From a checkpoint of a small transformer trained on Wikipedia.
Architecture: LayerNorm before each block, no biases in attention or MLP, untied embeddings, normalized queries and keys.
Training: a variant of Adam for these matrices, 9845 steps.
Each number is 128 + 24 x the weight over the matrix's rms, rounded and kept within 0 to 255. Layers, rows and columns count from 0.

# layer 2 MLP up, 1280x320, rms 0.0792, rows 324-376, columns 64-127
[[ 82 133 129  95 153 111 140 142 144 143 120  77 135 127 123 126 136 114 142 123 139  96 155 155  71 143 126 137 138 126 142 168 125 146  92 162 130 155 158 173 123 136 173  90 131 129 145 130 111 141 113 149 121 114 167 123 164 115 153 106 123 131 176 112]
 [ 80 174 153  86 113 107 132  86 101 131 140 145 130 102 100 112 111 148 136 111 122  80 175 113 146 176 123  92 109 155 139 174 145 150 134 138 131 175 138 131 139 146 141 139 144 137 149 164 149 123 136 104 101 126 128 118 174 154 164 144 115 154 113 118]
 [152 105 132 121  78 153 138 117 135 134 135 155 157 127 130  98 177 104 118 139 151 100 113 121 138  82 125 148 103 138 109 123 116 175  94 132 126 124 143 145 120 171 141 159 139 105 131 115 184 109 129 124 144 108 115 148 132  94 105 130 103 158 124 138]
 [150  88 123  92 152 139  98  99 155  94 100 139 107 100  94  94 137 108 102 145 116 140 113 154 156 109 107 148 104 118 136 174 135 113 191 116 137 138 180 110 112 150 134  81 129 160 140 161 111 129 135 137 118 103 119 130 141 116 113 115 135 147 133 162]
 [144 141 150 119 150 120 120 105 133 185 129 135 115 119  68 109 133 117  97 144 173 116 105 141 100 110 149 122 132 136 134 132  78 138 113 110 139 138 122 155 130 123 134 103 133  84  86 123 121 107  99 105 148 154  86 144 146 132 141 148 140 147 131 141]
 [103 156  79  84 122 159 157 164 138 131 134 143 152 127 100 129 119  94 121 146 169 133 125 130 117 143 128 135 164 134 161 115 104 136 197 133 144 164 116 103 107 105 141 146 124 114 105 129 111  65  98  88 117 110 111 126 118 113 107 164 135 109 137 117]
 [132 135 122  90  95  85 140 158 104 108 150 137 142 155 140 141 110 121 119 109 124 112 145 131 116 123 122 122 116 156 121 135 110 107 139 122 111 108 135 177 111 127 143 135 148 125 103 120 132 120  91 118 123 137 114 125 123 126 148 122 121 128 131 100]
 [118 130 110 120 112 140 140 112 124 143 130 156 133 117 132 169 134 125 101  93 148 131 116 165 117 150 149 135 142 120 141 108 136  90 164  76 197  91 134  96 104 130 130 136 155 159 178 133 171  89 126 103 182 128 112 117 165  81 111  88 117 119  91 109]
 [149 122 139 133  93 132 140  92 114 145 107 116 127 134 126 129 127 158 140  85 142 113 160 109 189 170 126 116 141 142 120 134 169 104 173 141 124 122  96 118 125 136 155  91 100 149 110 104 116 113 100 138 135 139 138 122 104 145 172 117 170 148 105  31]
 [136 131 171 123 113 100 143 177 108 113 155 136 124 149 100 101 113 117 101 145 105 113 149 113  90 136 115 133 107 123 148 128 130 144 127 106 133 155 107 158 134  84 155 115  97 122 106 159 121 134 119 147  92 143 117 153 121 141 144 169 180 109 175 128]
 [126 139 136 119 114  67 154 137 105 137  86 116 157  70 118 125 132 140 161 154 110 110 158  89 120 158 140 101 112 133 102 118 106 113 150 118 109 126 125 143 105 154 104 117 129 131 130 123  98 130  93 147 134 120 133 107 151 102 209 133 145 115 161 135]
 [113 112 100 110 112 129  95 109  91 120  70 103 110 123 113 119 154 175 118 159 120  84 113 140 155 146 160 158 140 121 126 129  98 102 129 113 145 167 125 192 147 144 133 125 135 105 123 129 167 174  80  76 172 112  92 127 148 135 108 147 120 169  95  83]
 [105 144 142 131 108 112 126 132 142 132 145  78 116  96 151 157 132 173  91  95 140  75 144 157 159 142 176  92 149 133 126 149 134 134  62 108 133 157 128 142 180 163 135 141 124 116 114 107 137 140 121 138 155 149  94 137 174 120 120 155 120 157 139 126]
 [141 203  92 103 149 132  99 173  90 153 130 123 115 132 115 174 120 160 153 126 140  94 113 125 153 125 123 146 109 164 153 119 125 117 127 114 104 125 126 143 144  87 107 140 111 143 143 160 134  81 145 140 145 138 123 122 127 149 142 115 149 142 132 121]
 [149  99 111 148 100 106 157 116 109 141 125 174  99 137 136 118 141 105 130 115 119 144 168 135 106 132 100 129 133 103 161  96 174 122 158 113 156 105 113 141 140 124 131 150 101  93 121 165  97 107 139  79 111 164 107 120 111 130 122 114 134 144 102 120]
 [ 64 182  69  87 166 119 113 105 135 123 104 121 122 114 154 129 166 125 120  89 106 123 111  83 175 100 111 119 122 127 102 141 158 163 168  72 222 112 118 177 152 145 129 147  91 140  97 190 103 107 145 131 120 109 114 185 152  95  78 184 192  99 124  91]
 [114 152  51 132 137 158 141 120 150 170 131 146 101 130 150 145 112 123 129 122 133 155 123 110 111 148 121 112 120 161 154  98 115 169 133  98 138 111 164 137  81 129 102  80 132 152 154 123 136 105 118 169 158 151 149 113 115 133  99 125 129 129 143 124]
 [119 131 119 108 143 142 130 116 166 151  94 137 123 150 138 120 121 171 151 153 137 122 134 123 129 123  86 136 153 107 138 106 112 145 133 122 107 143 184 176 108 151 162 115  94 108 166 112 111 100 159 119 137 179 133 159 157 179 123  95 124 111 182  51]
 [128 138 145 172 149 165 152  72  96 169 136 118 154 126 140 102 124 150 155 179 122 101 130 111 153 122 134 123 117  98 119 116 127 151 163 123 112 153 128 185 126 118 143 141 135 149 116 126  95 155 103  86 139 151 148 159 165 137 128 119 132 118 143 107]
 [ 66 164 107 152 110 134 110 138 121 139 139 132 118 113 153 174 134 115 113 145 133 142 127 151 154  96 117 133 155 116 133 124 101 106 105 146 155 110 135 147 102 156 115 170  80  93 123 152 149 147 148 129 147 149 119  98 125  97 120 136 139 125 126  91]
 [174 149 109 164 147 127 149 132 106 184 122 127 138  80 127 145  94  81 189 138 143 110 137 121 148  88 109 118 115 101 127 126 113 134  94 136 110 136 113 159 138  96 129 141 113 112 140 129 141 143 136 135 156 179 158 122 111 110 185 122 183 129 106 110]
 [ 95 124  94  93  97 112 149  86 109 113 145 105  88 143 150  92 141 101 140  55 122  83 130  98 117 138 153 106 122 122 141 143  90 151 166 117 156 183 116 148 161 155 138 111 136 128 178 126  96 133  52 146 140 137 109 161 133 142 112 155 135 110 138  98]
 [113 147 136 114 131 120 109 133  90 123 164 111 133 111 159  98 127  86 126 137 142 102 154 155  48 110 124 170 121 142 159  98 116 106 113 129 144 134 116 132 130 140 115 126 150 102 115 111 105 131 127 110 135 193 137 166 136  88 198 156 148  80 151 116]
 [100 129 124 123 125 139 115 134 102 142 164 120 131 114 123 137 136 129 143 115  86 121 108 155 153 126 119 100 161 161 137 117 124 120 156 112 103 153 134  95 140 119 113 104 109 132 140 121 119  81  92  99 187 114 120 155 134 138 165  96 135 108 138 129]
 [145 117  98 131 131 168 147 113 109 142 162 144 158 137 103  75 160 116  97 138 109 165 141 151 122 105 126 119 173 114  81  95 145 112 138  98 141 149 108 131 142  98 141 157 118 137 134 106 143 179 121 112 163 136 163 191 122 119 136 119 153 117 160 139]
 [152 114  67 135 147 159 116  94 126 105 134 162 153 149 155 141 171 116 172 142  94 103 129  98 114 107 156 144 105 131 153 130 152 115 110 136 148 145  97 117 112 113 127 133 131 185 129 147 163  96 128 127 144 121 133 172 117  85 141 109 127 164 124 127]
 [138 144  88 141 114 128 152 111 125 184 117 134  99 131 119 123 132 125 127 132 148 145 114  97 129 137 195 111 126 140 148 105 167 100 144 117 127 116 118 118 142  87 130 127  90 115  97 112 137 107 129 118 162 125 141 136 125 120 153 124 144 116 134 143]
 [131 121 117  96 125 114 102 133 125 132 108 177 145 147 107 109 136 109 106  95 124 109 166 130 112 148  83 107 125 120 125 112 109 125 156 120 123 144 134 139 160 148 150 145 111 132 100 154 125  92 142  99 119 145 144 137 141 144 117 125 160  91 117 118]
 [114 107 155 134 105 125 151 119 109 157 162 151 118 143 196 116 134  99 125 185 157  62 134 132 135 166 167  96 170 166 115 165 158 176 152 150 147 104 147 137 131 139 142 116 135 141 138 144 151 150 111 122 144 103 152 108 163 103 188 146 127 137 136  82]
 [160 202 147 146 124 136 106 157 154 174 110 151 175 113 162 130 137 180 149 126 122 135 129 137 162 126 153 104 141 130 135 132 148 124 125 118 195  92 140 174 103 163 105 133 108 127 108 110 115 115 104 132 115 160 132 183 115 141 147 127 149 134 141 135]
 [106 125 139 101 202 138 141 127 145  98 132 117 112 120 147 130 136 110  92 141 158 121 144 121 106 126 142 123 130 152 122 161 119  82 105 143 123 106 166 140 137 128 169  95 105 112 133 118 130 132 121 103 131 134 132 163 124 183 115 135 146 165 110  60]
 [137 139 124 111 151 103 130  92 126 102 160 158 157 145 133 104 185 134 130 127 107  90 168 137 136 134 163  89 109 142 111 140 149 118 131  69 117 145 168 155 147 145 174 145 132 123 110 138 134 138 127  96 131 133 127 117 154 101 160 126 122 180 164 123]
 [193 129 109  96 112 117 129 111  71 105 175 111 164 115 134 147 155 126  78 139 157  98 118  95 152 103 117 159 144 146 134 109 151 145 136 147 113 125 130 140 129 128 132 109 121 139 136 123 129 108  89 127 126 130 157 126 147 106 153 119 114 127 193  80]
 [146 125 113 121 124  83 154 105 142 170 116 145 117 146  83  77 141 113 121 114 120 118 172 110 137 105 134 149 170 130 154 127 155 156 143 123 135 130 161 133 130 125 115  85 130 107 112 152 113  98 139 113 127 139 105  92 146 133  96 162 181 156 169 109]
 [106 131  95 120 141 137 133 115 146 139  98 181 137 110  84 171 140 105 170 171 136  99  86 142 197 138 124 130 164 112 160 162 112 108 111 104 137 142 144 157 177 115 117 121 143 125 139 159 118  76 152 138 173 100 122  90 108  77 121 129 185 128  93 120]
 [123 166 116 109 144 149 113 140 114 115 128 118 138 132 150 121 142 132 176 150 154 141 105 139 117  99 134 151 151 120 156 143 149 109 171 100 167  90  99 109 121 155 150 119 129 134 128 157 114 113 138 136 137  90 165 100 145 109 122 116 105  97 118 107]
 [165 134 103 120 120 151 158 142 147 133  93 135 142 149 136 133 132 194 135 136 123 158 148 114 143  97 107 112 131 120 147  83 120 109 120  96 121 134 126 121 140 153 157 106  93 119 114 127 131  87 100 182 154 172 119 144 122 124 138 149 145 160 154 132]
 [138 155 149 106 107 164 138 124 109 133 155 115 120 142 153 139 155 144 164 156 123 153 106 134 110 129 152 146 180 132 136 158 130 129 139 115 127  97 126 137 100 136 105 120 112 145 133 138 130 100  90 133 153 121 119 138 113 114 154 103 127 143 134 146]
 [142 149  99  76  90 119  96 116 127 107 120 137 138 169 171 153 142 143 143 116 138 125 122 105 131  97 103 141 118 103 199 114 132 151 126  83 162 132 152 165 120 127 139 149 129  91 114 105 122 155 116 132 114 143 138 144 168 131 140 145 118 148 128 132]
 [ 82 150  67 129 167 126 103 145 135 137 128 137 144 120 135 100 156 139 125 123 109 109 118 177 100 125 112  95 109  67 162 120 132 130 169 120 135 160 148 108 110 137 131 153  80 153 136 114 143 117 121 137 122 141 146 122 155 105 122 110 175 117 130 136]
 [116 175 142 110 119 127 152 168 117  82 156 113 104 103 101 121 154  89 111  77  98 148 126 145 138 164 114 174 160  95 140 162 128 116 120  87 144 136 124 151 113 124 169 120 132 173  94 105 147 129  69 140  63 118 124  71 150 161 105 126 125 124 172  76]
 [123 137 131 104 171 159  74 174  95  91 103 167 155 103 134 138 126 122 103 149 123 105 111 126 162 120 115 159 150  87 147 130 129 155 132 116 135 126 132 116 156 166 155 140  85  65 116 120  83  77 158 117 141 137 157 109 131 139 113 114 130 108  93 163]
 [ 91  92 135 121 142  92 100 140 126 107 147 112  92  92 125 114 156 101 167 130  89 122 125 130 146 132 142 127 139 106 110 134 124 117 136 115 126 169 136 124 118 137 121  94 153 143 162 121 141 147  95 164 131 119 119 139 117 125 103 170 140 123 153  99]
 [130 144 123 126 153 127 112 190 141 140 125 105  94  87 128 157 130 166 177 106 142 163  99 137  96 172 132 122 126 103 122  74 119 103 116 102 130 115 175 148  72 142 142 120 127 134 161 162 159 140  82 114 132 152 150  93 129 110 141  76 134 173 137  92]
 [113 161 130 108  98 166 177 164  97 111 143 109 124 172 161 105 152  80 164 157 122 128 108 128 130 112 143  70 106 155 124  96  92  92 127 137 102 169 119 176 177 142 127 151 127 119 155 160 163 137 136 129  92 161 147 154 140 159 137 106 134  88 144 130]
 [172 203  68 117 123 136 132 135 120 161 134 114 132 147 142 147 120 106 145 109 126 130 132 130 153  81 134 135 160 127  99 172 110 125 114  97 182 103 137 137  94 160 125 148 128 154 129 179 124  99 142 138 172 159 148 120 112 113 121 148 152 100  73  89]
 [140 134 134 138 148 141 131  79 148 111 134 130  76 143 143 122 135 128 141 136 108 129 109 135 151 122 116 147 126 154 113 162 133 111 156 137 175 126 108 156 139 153 116 154 109 124  86 147 137 125  87 115 136 109 127 139 122 120 159 138 144 121 148 111]
 [123 157  93 129 155 146  87 103 131 102 116 134  95 100 139 108 147  55 104 107 123 148 184 134 145 136 131  94 167 125 105 133 158  40 121 110 146 166 131 154 141 158  89 106 145 124 113 121 122 170 105  61 113 166 101 166 114  99 124 114 116 124 149 107]
 [104 182  76 117 102 174 135 145 164 102 142 126 143 120  98 157 182  86 136 168  92 136  90 119 134 141 131 105 120 152  87 128 134 122 114 118  81 114 133 180 135 144 144 105 158  81 103 105 105 129 125 140 160 129 164 137 132 110 132 119 111 128 171 146]
 [ 98 119 145 121  98 122 139 156 153 122 172 182 130 132 162 113 128 149 174 104 134 108 126 120 152 116 107 154 106 121 153 159 111 131 111  85 103  81 143  89 104 118 131  86 128 151 136 177 162  84 113  95 133 132 134 121 122 147 135 150 135 122 165 116]
 [ 95 146  98  98  94 116 112 129 120 115 132 121 108 131 145 159 135 151 107 145 108 107 137 174 137 197 116 131 179 128 116 100 155 109 157 124 153 199 123 100 114 148 131  96 117 106 106 157 143 129 107 128 156 154 139 146 157 109 152 118 129 108 129  81]
 [136 143 106 128 119 125  95 161 113  98 116 116 162 161 116 132 126 121 147 112 130 134 163 156 118  91 130 106 131 137 106 147 149 127 122 141 133 149 115 137 145 111 143 108 124 103 129 162  98 137 132 157 132 123  98 147 132 145 143 176 155 181 141 155]
 [114 102 101  98 111 140 151 128 107 110  94 152 144 114 124 142 156 103 107 150 148  71  99 188 104  97 138  97 147 144 124 119 110 124 149  94 125 193 136 124 151 128 158 112  93 139 150 173 107 147 129 191 134 170 165  51 172 145  73 148 145 134 160 113]]
# layer 2 MLP down (transposed), 1280x320, rms 0.0731, rows 324-375, columns 64-127
[[160 112 103 173  86 140 117 117 139 103 135  95  94  99 125 111 116 111 101 117 131 167 134 129 119 136 143 109 164 128 159 103 139  90 126 111 145 111 130 130 152 150 137 147 149 136 100 106 153 139 155 119 110 136 132 137 138 110 124 132 134 157 144 112]
 [142 158 150 123 181 139 157 115 141 143 141 163 143 119 156 100 152 125 140 100  96 106 128 118 125 143 118 117 141 121 177 113 128  91 120  97 133 131 109  80 153 114  79 124 169  82 130 137 170 128 121  81  90 150 121 128 135 180  84 128  99  87  79  92]
 [ 79 139 131 145 127 153 131 131 116 155 185 178  96 123 144 153  92 151 137 123 126  93 137 144 107 135 130 122 119 126 142 116  96 131  94 129 113 182 141  95 153 134 134 104 181 161 125 139 116 103 114 120 145  98 150 121 125 110 126 148 136  67  74  95]
 [ 88 167 116 153 132 109 193 123 154 129 103 120  98 100 116 167 130 130 121 117 124 132 111 158 120  85  89 112 133 112 123 158 108 150 102 165 143 134 140  87 142 142 132 146 109 140  94 150 151 138 160 123 156 130 128 119 119 129 164 144  89 116 123 112]
 [138 124 113 129 145 140 137 137 124 106 131 165 122 116 125 115  97 150  87 134 118 118  68 110  96 129 138 122  95 141 165 147 113 132 121 130 109  97 142 157  87 115  89 115 137 160  90 149 124  90 129 145 155 136 136 130 116 118 168 134 134 114  85 145]
 [154 129 114 130 147 125 115 157  96 106 130 156 152 111 111 141 163 117 138 137 136 131 152 144 141 150 151  79 121 102 123 136 138 122 171 141 112 207 173 133 154 129 120 115 115 141 157 156  93  98 159 114  83 144 124  91 108 111 116 134 148 121 130 112]
 [154 136 156  79 116 121 103 160 126 118  95 151 116 147 123 100  67 155 129 136 156 139 141 120 109 130  99 139 120 156 129 113 122 100 110 115  88 136 113 142 142 151 133 141 102 129 107 126 140  92 111  94 119 156 141 133  91 139 162 168 124 171 133 150]
 [114 126 160 129  99 115 143 156 117 107  84 151 132 153 117 144 105 142 102  88 122 130 136 152 147  66 119 107 135  67 129 138 155 118 145 121 120  99 151 120 114 120 115 154 160 164 121 107 111 133 142 146 118 114 143 103 142 136 142 129 106 199 124 124]
 [ 98 102 103 152 131  85 132 141 164 132 114 115 127 121 151 113 122 107 103 131 142  89  91 145 114 112 127 130 132 117 146 168 119 152 128 146 130  99 158 126 106 135 125  99 145 143 120  97 142 103 107 159  68 136 132 121  99 154 157  73 125 127 106 151]
 [163 125 123 144 139 140 104 108 125  84 117  87 121 138 110  96 158 156 161 149 132 149 118 164 109 121 124 120 124 133  72 150 172 137 119 113  96 139 110 106 108 137 115 115 136 187 132 144 149 129 132 133 126 144 127 115 144 113 117 141 126  93 150 158]
 [124  87 144 191 113 163 139 122 104 161 122 146 132 132 128 130 135 102 112  94 161 131  84 151 110  89 130 150 105 167 142 100 138 182 114 129 159 139 135  89 131 108 137 143 123 134  93 124 119 114 124 126 102 147 119 122 149  83 108 150 127 191  97 132]
 [ 90  73  91  84 143 142 154 103 151 109 110 125  97 127  95 135 137 147 138 117 134 155 129 130 126 161 110  92 108 174  88 172 130  97 121 113 123 120  94 140  86 143 140 129 152 114 125 169 125 102 130 143 140 100 130 120 154 128 149 128 152 164 151 152]
 [ 90 128 126  99 139 140 140 163 136 154 136 117 135 105 133 107  97  95 135 126 134  96 136 122 110 146 126 128 115 177 114 139 104 117 128 139 145 125 109 117 119 126 120 143 140 104 117 149 111 120 142 119 119 110 133 120  93 109 148 106  98 112 119 143]
 [135 151 143 163 120 136 121 136 103 134 137 109 132 121 105 127 129 124 102 107 119 191 143 145 159 116 177 131 154 133 144 169 105 122 154 169 139 132 134 134 111 140 142  92 132 138 127 104 160 111 124 149 126 160  90 136 105  89 143 144 130 124 119 104]
 [127 145 113 145 137 111 146  88 141  98 121 126 118 147  87 133 106  91 107 134 122 135  91 150 118 103 159 137 132 170  97  98 124 105 130 114 117 122 115  85 157 110  76 109 148 175 135 130 101  88 132 115 145 127 123 149 168 122 104 104 122 136 153 119]
 [136 155 109 128 157 101 150 126 129 130 131 122 148 131 155 144 138 156 152 152  95 129 150 151 144 124 111 127 144 117 176  90 119 114 101 147 123 125 127  84 126 109 111  74  67  95  91 115 159 170 119 132 160 133  67 135 136 137 157 153 161 119 141 132]
 [124  89 160 143 121 135 126  96 120 129 137 148 114 155 120  83 162 123 114 128 126 158 127 144 125 121 132 109 147 176 142 131 146 170 108 132 138 133 129 162 133 121 136  87 123 135 162 143 113 123 129 108 144 125 161 118  89 133  95 212 148 162 171 107]
 [110 155 139 128 166 105  83 129 122 103 136 144  86 151 143 147 120 121 144 113 114 103 148 147 149 110 148 109 103 188 143 135 105 123 144  79 154 127 111 150 177 111 113 113 138 153  93 125 107  68  81 109 119 109 100 105  90 173  94 143 170 140 109 139]
 [ 93 117 141 104 131 127  93 115 183 126 139 113 157 128 140 133  77  80 126 148 119 135 200 137 145 111 105 134 161 199 118 179  83 123 133 122 104 131 120 103 150 102 158 131  91 125  88 108 123 116 172 151 179 127 119 141  93 120 172 118 101 152 100 108]
 [153 134 120 160 144 148 144 122 133 143 105 153 112 121 159  88 138 145 133 128 144 111 110 126 143 130 114 103 125 136 118 113 181 180 133 147  81 127 141 135  96 166 150 127 130 182 117 106 118 166 117  84 125 120 131 130 144 117 161 117 143 113 111 131]
 [ 78 104 138 107  96 133 103 102 132 123 154 107 121 157 130 109 127 140  81 123 120 116 144 128 108 161 170 114 133 135 158 122 178 110 143 141 116 121 121 151 114 147 133 134 144 145 123 150 125 132 125 131  97 114 129 122 141 118 115 149 111 121 137 126]
 [166 152  84  99 142 125 156 120 126 155 117 134 115 103 128  77 168 160 166  93 118 187  93 160 132 103 106 168  90 133 104 157 128 121 119 132 124 150 125 104 135 121 128 127 116 143 137 108  99 111 116  70 136 137 140  63 119 105 175 107 149  80 111 122]
 [162 144 121 152 122 124  94 142 151 179 105  75 131 123  97 106 104 127 182 177 139 108 140 117 128 159 142 123 138 134 137  91 119  87  82  83 131 129 108 143 110 143 156 160 121 119 143  87 152 102 163 129 136 159 151 108 118 134 179 171 146 123  94 131]
 [125 134  94 221 113 121 141 135 109 123 147 187 134 141 120 143 155 101 131  63 101 149 123 120 143 125 101  72 163 131 121 119 144 136 176 149 146  56 134  79  99 143  95 152 165 104 124 134  90  78 156 102 158 132 118 156 101 169 117 159 150 159 127 131]
 [123 106 127 143 110 124 164 146 131 137 150 100 123 106 128 141 107 163 132 150 115 106 115 128 132 177 120  62  97  81 118 186 167 118 163 120 137 121 106 134  96 168 110 146 139 127 116 123 166 160 139 128 125 141 187 126 116 133 121 131 101  95 110 143]
 [127  94 171 152 153 108 110 145 140 155 142 120 117  78 116 139  84 142 147 118 104 151 129 135 123 118 124 126 138 136 117 133 103 157 132 124 130 166 164  98 146  87 128 121  90 119  92 119 122 108 123 135  93 123 142 123 157 141 134 138 152 121 138 142]
 [117 120 128  79 164 148 115 121 122 158 163  94  94 117 148 115 163 139 151 111 163 147 118 120  88 155 146 117 112 116 134 129 120  89 113 133  94 153 145 138 146 141 148 133 115 120 128 129  93 125 137 101  90 147 136 145 137  99 120 146 129 132 151 155]
 [110 150 128 121  87 118  89 162 115  79 165 117  76 161 124 134 131 147 163 157 117 154  94 126  89  99 131  98 119 128  91 148 123  98 139  54 151 114 125 138 127 114  93 150 114 167 131  90 131 102 144 164 143 128 125 112 125 146  93 132 144 144 145 176]
 [142 132 132 175 114  82 109 138 168 113 127 149 168 133 149 150  91 101  84 187 119 133 133 114 111 166 125 150  96 128 108 170 118 116 160 133 119 104 183 122 144 120 142 139 175 117 161 146 169 162 179 100 121 150 160 137 138 119 146 160 149 125 139 107]
 [147 156 169 128 112 124  89 141  86 107  75 101 155  91 120 110  94 126 125  73 129 119 121  92 131 143 127  91 161 122 157 117 109 145 123 114 118 174 109 142 101 170 133 179 163 127  90 117 190  24 152 119  94 129 119 136 127 118 170 107 117 175 160 170]
 [125 114 153 132 121 170 140 160 137 148 151  99 179 100 145 102 105 115 133 140 114 100 137 110 104  97 138 101 139 120 123 131 154 140 144 152 121 146 134  91 117 155 117 123 106  83 171 110 142  78 162 128 119 155 144 132  69 149  95 126 105 134 135 107]
 [129 104 107 120 137 138 160 143 133 136  68 141 135 126 161 172 143 123 121 120 140 119 146 139 118 120  99 125 140 139  98 124 118 165 105 142 155 152  97 128 130 107 124 103  94  83 120  91 125 143 118 154 142 118 164 152 130  93 163 122 130 147  74 140]
 [140 128 108 145 166 102 130 182 159 133 125 108 139  74 176 121 112 145 157 117 126 140 161 148 110  97 112 121 133 170 124 136 158 122 175 109 120  75 153 107 153  83 148 113 163 141 114 162 157  98 149 147  89  87 100 113 158 131 100  99 103 118 124 118]
 [128 108 111  99 145 117 130 166 100 112 153  85 164 122 161 160 137 156 160 117 150 117 104 126 138 158 132 130  89 160 134 131  84  92 144  83 150 125 107 111 149 130  91 109 123 141 139 160 147 132  91 168  97  97 128 118 109 144 132 157 136 130  84 159]
 [ 92 133 116 120 128 111 164 157 141 136 112  96 116 154 135 163 111 118  95 137 131  73 116 126 123 126  66  85 106 113 170  94 132 128 170 138 160 103 141 121 145 152 117 130 155 215 121 114 120 165 106 115 135 113 144 107 158 115 143 125 140 106 119 181]
 [133 111 101 145 154 157 106 143  96 116 155 143 124 152 118 126 142 100 168 120 137 115 153 114 152 126 165 124 136 118 132 113 127 141  83 107 151 129 141 130 127 140 110 108  79 101 124 140 159 173 128 129  97 131 113 115 130  63 117 151  75 120 138  83]
 [120 124 123 137 131 112 104 125 121  91  98 100 131 105 115 111 154  93 159 101 151 150 111 160 134  99 136  77 133  96 144 130 165 102 138 129 124 153 103 161 150  96 113 121 118 122 102 143 142  89 169 131 136 138 137 123 156 116 140 157 134 160 134  95]
 [131 102  96 160 149 116 117 148 112 154 133 118 132  87 109 116 152  95 148 139 115 165  80 126 163 159  95 169 133 101 136 132 131 111  94 151 117  76  94 114 128 128  82 120 118 113 139 160 147  93 141 152 115 116 159 125 129  92 135 121  82 125 143 129]
 [137 122 128 126 116 128 143 109 149 109 101 133 125  90 108 141 111 109 135 139 122 165 113 142 151 123 148 119 133 134 139 128 133 130 143 154 105 156 133 134 151 112 119 104 111 160 100 113 111 117 110 116 145 129 119 164 131  85 139 123 151 107 118  98]
 [109 101 120 153  95 137 185 153 109 128  97 121 122 130 116 122 103 133 126  91 106 135 133 126 134 121 152 112 117 163 136 112 133 133  82 134  98 131 116 128 121 150 124 107 150 128 117 105 121 150 141 113 180 120 186 132 139  97 111 158 122 123 131 111]
 [114 101 156 122 110 141 156 159 128 116 129 152 125 149 122 160 127 172 106 102  88 103 170 170 131  99 127 170 120 118 136 138 154 141 146 160 158 147 121 136  72 122 124  94  97  89 157 180 139 129 128 108 136 107 102 153 131 134  85 100 125 116 140 148]
 [125 105 109 148 153 115 158 134 167 109 160 117 138 121 132 105 126  81 137 147 109 110 143 132 106 112  82 117  92 149 116 133 117 174  90 104 126 188 109  95 127 158  71 100 129 131 176 115  87 147  97 112 156  94 116 140 135 155 103 120 115 135 147 130]
 [145 146 133 103 150 114 129 129 158 182 127 112 138 138 165 140 103  88 116 190  94 129 150 150 127 171 153 153 147  77 128 151 158 156 124 151 115  83 119 115 132 151 179 163 166 148 140 101 119 177 153 126 157 128 163 107 145 137  80 140 139 114 148 135]
 [176 155 132 129 116 134 150 135 122 152  92  71 113 124 113 167 119 139 150  98 110 152 114 135 179 152 118 124 137 178 121  98 147 107 185 139 142 155  96 111  85 120 139 124  85 100 120 120 118 157 119 168 129 140 105 134 123  99 118  95 162 168 187 102]
 [110 126 104 120 106 137 110 142 130 148 158 124 110 141 120  96  77 177 143 122 154 144  90 155 113 111 128  82  85 139 150 147 103 118  74  69 100 139  40 105 151 135 116 143 149  91 151 129  91 104 121 117 136 191 167 147 172 125 179 165 102 143 159 147]
 [114 120 118 145 134 124 124 131 140  75 128 141 121  84 122 121 158 114 161 127 125 123 104 134 106 153 136 148 128 117 129 148 118 141 140 134 133 114 102 151 157  93 130  68 173 130 150 101 141 111  71 156  96 110 100 138 146 129 146 134 162 179 111 150]
 [167 133 137 139 123 134 143 108 144 204 120 110  82 157 129 117 137 164 142 193  92  86 133 136 138 124 125 103 151 146 132 124  91 179 111 118 109 128  97 122 145 125 149 157  72 109 110 109 175 156 147 121  90 154 126 102 141 102 155 121  92 111 132 149]
 [116 121 129 153 143 156 163 128 156 156 109 141 147 135 145 118 115 136 126  98 177 139 118 142  84 133 130 111 140 134  76 119  94 120 125 122 108 149 121  92  99 139 109 121 176 122 113  98 104 123 156 106 113 172 125 113 115 122 142 137  95 125 168 109]
 [ 96 141 113 100  66 178 133 139 195 106 116 126 161 144 134 140 148 147 151 109 120 140 120 111 129 118 143 106 100 150 140 120 124 161 126 127 130 102  89 141 130 149  85 155 154 145 120 120 118 150 146  74 125 112 146 119 118  72 106 136 135 118 117 149]
 [150 126 169 101 168 115 114 123 116 165  96 154 115 119 132 131  96 136 153 111 127 168 143 121 116  74 125 178  82  96 123 131 145  82 108 128 123 140 168 119 119 136 144 148 151 127 121 101  82 146 181 104 131 105 102  90 154 130 118 145  94  74 134 110]
 [121 118  99 118  92 114  93 145  88 116 119 143 102 123 125 132 106 148  70 116 153 126 148 165  92 148 176 140 109 138 108 157 109  97 131 124 135 164 144 145 104 176 154 140 125 110 152 138 180 121 138 145  85 165 125 119 150 152 115  94 100 146 127 126]
 [128  93 141 127 114 133 142 129 118 110 161  98  99 125 131 126 120 107 116 112 120 154 107 118 144 121 170 116 133 148 170 104 155 139 167 113 112 108  98  98 100 112 120 151 128 135 143 111 166 133 154  98 128 139 122 140 114  95 144 123 126 125 149  95]]